{
  "norm_place": "pre",
  "lr_mult_o": 1.5,
  "lr_head": 0.00601,
  "warmup_steps": 200,
  "seq_len": 512
}
Each number is 128 + 24 x the weight over the matrix's rms, rounded and kept within 0 to 255. Layers, rows and columns count from 0. Numbers have three digits each.

# down: layer 4 MLP down (transposed), 3072x768, rms 0.0935, rows 1868-1881, columns 192-287
# up: layer 4 MLP up, 3072x768, rms 0.0958, rows 1869-1882, columns 192-287
down1868:127089163117129153130156149127161165097145110140120146105147130110152136134083136158144114159133138109140157112133092133134125147153132118121165089129123133130138126138148133094126121161106128125131143134107118106144160128131123134172109132156115121138102120148144149123105160148151146167
up1869:155140086120116127153093096133108114112082125119170151082110133131148150128087113164128109084156133148100125117123129141150129115117163130092113136149151126134119110173157135138151103103146131120094155133113088162126115171113149092105118137114093141117161145143095176121107128130144155158
down1869:100148104111137123093133094098161133177163134138109162172160133163129159133119119176125140153113105138166162146141093126129134139123097119131156082119115142121112121130067140132157122132092110122103119125108043135114097142135121150126167119100128132139176079098169103133128160114120140108
up1870:130147110155156196128114124123099134156101115137148091101203050159133115106199128119122115098076115123076099122089143129150139116118152153124115075162050148216084098106099098136130078161140135127163089172098104093116087142105087180088140065172110130171122106130178159165092069091172118037
down1870:115130112105131135118123135106107097113055108167152123106199089126173084126159091148117100092087135136096139170100106083093104176088135145131093107149091110143159078146177072219134115129096144146141132190157117096114129108158153152094077103131183153109121133128143161116100120141109108104
up1871:136132099158142088111122103162149167122094094123120093136128122157127125124099148095120093142147123091124141122118102142129131123125180163111116127153104088149134153143149113146109128120160131111123076092096105123140121152149100088112154149157134157179130108120118125127146110105129134159
down1871:124125120133079119113162113128095098127142119149113133139118103105152109131166102117170089104126159146129118109137135121121151096121158140158113121123137143106132126111161123061102122161110161152110130147153102135121137148105144174139093156100123115138100109147144136105116123157137157101
up1872:091134119131137095126110139093136115120134129115109136105068137117137120095138178148126120111113134066160137147106144170093151089157126121119104116092167181170121115130109124134120137148167112113138118148108135145139127140152142147157099127137132132104141167156099128116134133090135124137
down1872:181092134110105119112097141154114123142148120099163136147173108161122110126096126093190140168114131145083134091116128141151115186134096187155161104169120118100085140139109152046091123167085143129160167107128114112133114118111095126101147147105106109119100111117160111152120105116085131121
up1873:109123120129162144107147141135139138112161147122169162146136113103130100165155104121122136137062139110161135126141135139133100127145133127132159102111105173128100174087115096130095125135124117114109146106152157113124112121146104108140151094120129127135132118143132154166133124127131131114
down1873:124131146123071122084117089129102087092132165118101124149142181137150106138143111111164100147108099159114128133163102150140115103086122105105128146102095142107116137133137112134133140174149139102122126132149108113108110104140131130135131151152132137176142198123115143100174149141114119164
up1874:130081144157134157125111130104146147139107120119103121135135119176141154141117144145100144139087091105174159142145118123157109114164110158144125096153168125125133110122122121132121120081104137118122119137088106106134149106129113149123137143110144147122169121141107103149154133112158139120
down1874:132130139133094114139150085117107119131131113111118122092124122093137110135148107136140121153143142123158102108107149081094152179161165142149170158135130124181154143083143128118144112142114141141112113125111140142137152100132112158100163099145143105112142126116116101104146106112089139151
up1875:132121129130123109201133094146101131110145142169157136090149174097162142182110169127126089130154132110116119110148135156142099126148102137117108128136108127110117128116138145107139107099120100109138110154152167124102096118081139156144152114123133123097171112148149128158103118156147139084
down1875:137134137115142101104125111136112096142119156108160129185119130138129119114132080139129114108061112113159127128163152095117174120109146127144176145130150140105119141153112137145103140118100124128122123137160105141148161118124123158134083164131111142047113132082137102135094117150141127124
up1876:096129122102129143148107171080120116134101135116090158122124136109107127126117139128118153177154094109141132127124153144115182139154176141125102110111119175130084110129142160131105095097120144120097107144108139161115161105112130146140090132138153129162126163140084109121185137133097142137
down1876:156107135131143128112112118170151126132134143119159121152121125125151135114155130134160149079156109134130131127092120153141081189128095130116154173138135149167139152160113133090139130133129104136143112132125097114120114141158136098117161143175124113082136115117144121127142140138158116096
up1877:190085090122094125120147125086138121118146108103134126127147114146125152133151146120123090164146165129129104095102127107140147153184133128149179126116104099132130103179114137188082108171135117136128129095141132141124149143088137130162124174113151140154145139142112150117148123127114194112
down1877:114150165121136110103131181161100143148145132118125133151132142132139114099142116123140127145078077111166130145128134125141133136117144134137063097133113135139174140130144101114145132115158129116114131171097118120117125144178158116106113109134117124097125141106139099117103118122147085128
up1878:093151107120137119093123095127131112159195107128166152189105094126144131139134110157137104131120109119155163121112118123113134141152117151136166116112137163123107126120151167133097143113148141125164150149144137126135094129108179163079192148122153155121104118155122110151140146144177103153
down1878:204113140121117174149094137123128136134088136102142126075144137121103153084139155111071150082123110119112133100102154142151114129149115132092111114123126108128134147097088076172166132131141120101087099116131116168134146112148113124124098106137087154102132103136119125147142138117118131139
up1879:134139126131130161124098119136080104114125123097113129138141130160145097143103171175133128102108126154139101094115165121118134130176091142152106156115075118108141130111149096132117098133141135104116123127135153154137115111115148157114151121160071108105129166122147159125155123139142154103
down1879:154141123102162118154130170121156134130151145117147145111064111092103101123132134118105134132130172126133151128132148111121123145138145090147125134142136089115093132147135133103126108149150099141159101130158100116105135113096117109125078080175174100175158090122114094141114130101098090135
up1880:111083130106132110069093142141084056069083150072130111114092139148124112147113155133140104116052127159152113121134153102116140157132124112116097096124146095169157157115129098106121071115100121115179137136141122102141117143110114109102167131111160141138113157087129101150105106119111113149
down1880:104146091139091141138109143129110127128100090132122122153143118117193121095149150121107134108165173150109117128094106103125106126128130118151144145163082131097128094148148139192145161108147098146087127132108105140128128142094094111129130114125114145145126138111116118114085148169139112113
up1881:133121102125156159101142099134132178115125128085124082110114093121119137151130170115113141114161158105127123147152107135133076148115122105142132154124118083126140113102199127113134087137103094135091136138084134124150111146166120111137163103111122124134116129138152147150113122136085135159
down1881:111137147147124100162089158125144109154135137166143148145125160137123120128102124124158122152144093126106146179109140107119170089158144127124122084177137151125128133145127145148160139087152141141154140128167143169132144132133134115139090162119104124123140145075104112082154111111177109095
up1882:171164117125141141145150179155141142114136124105112093149107160138116128142157093113118131123165141160123109167131174144107095110123128143124115165162150145147140144094095124136145142113111100094130131107112131122144112132129129127123133126118142129149130118082151104114110106145116100106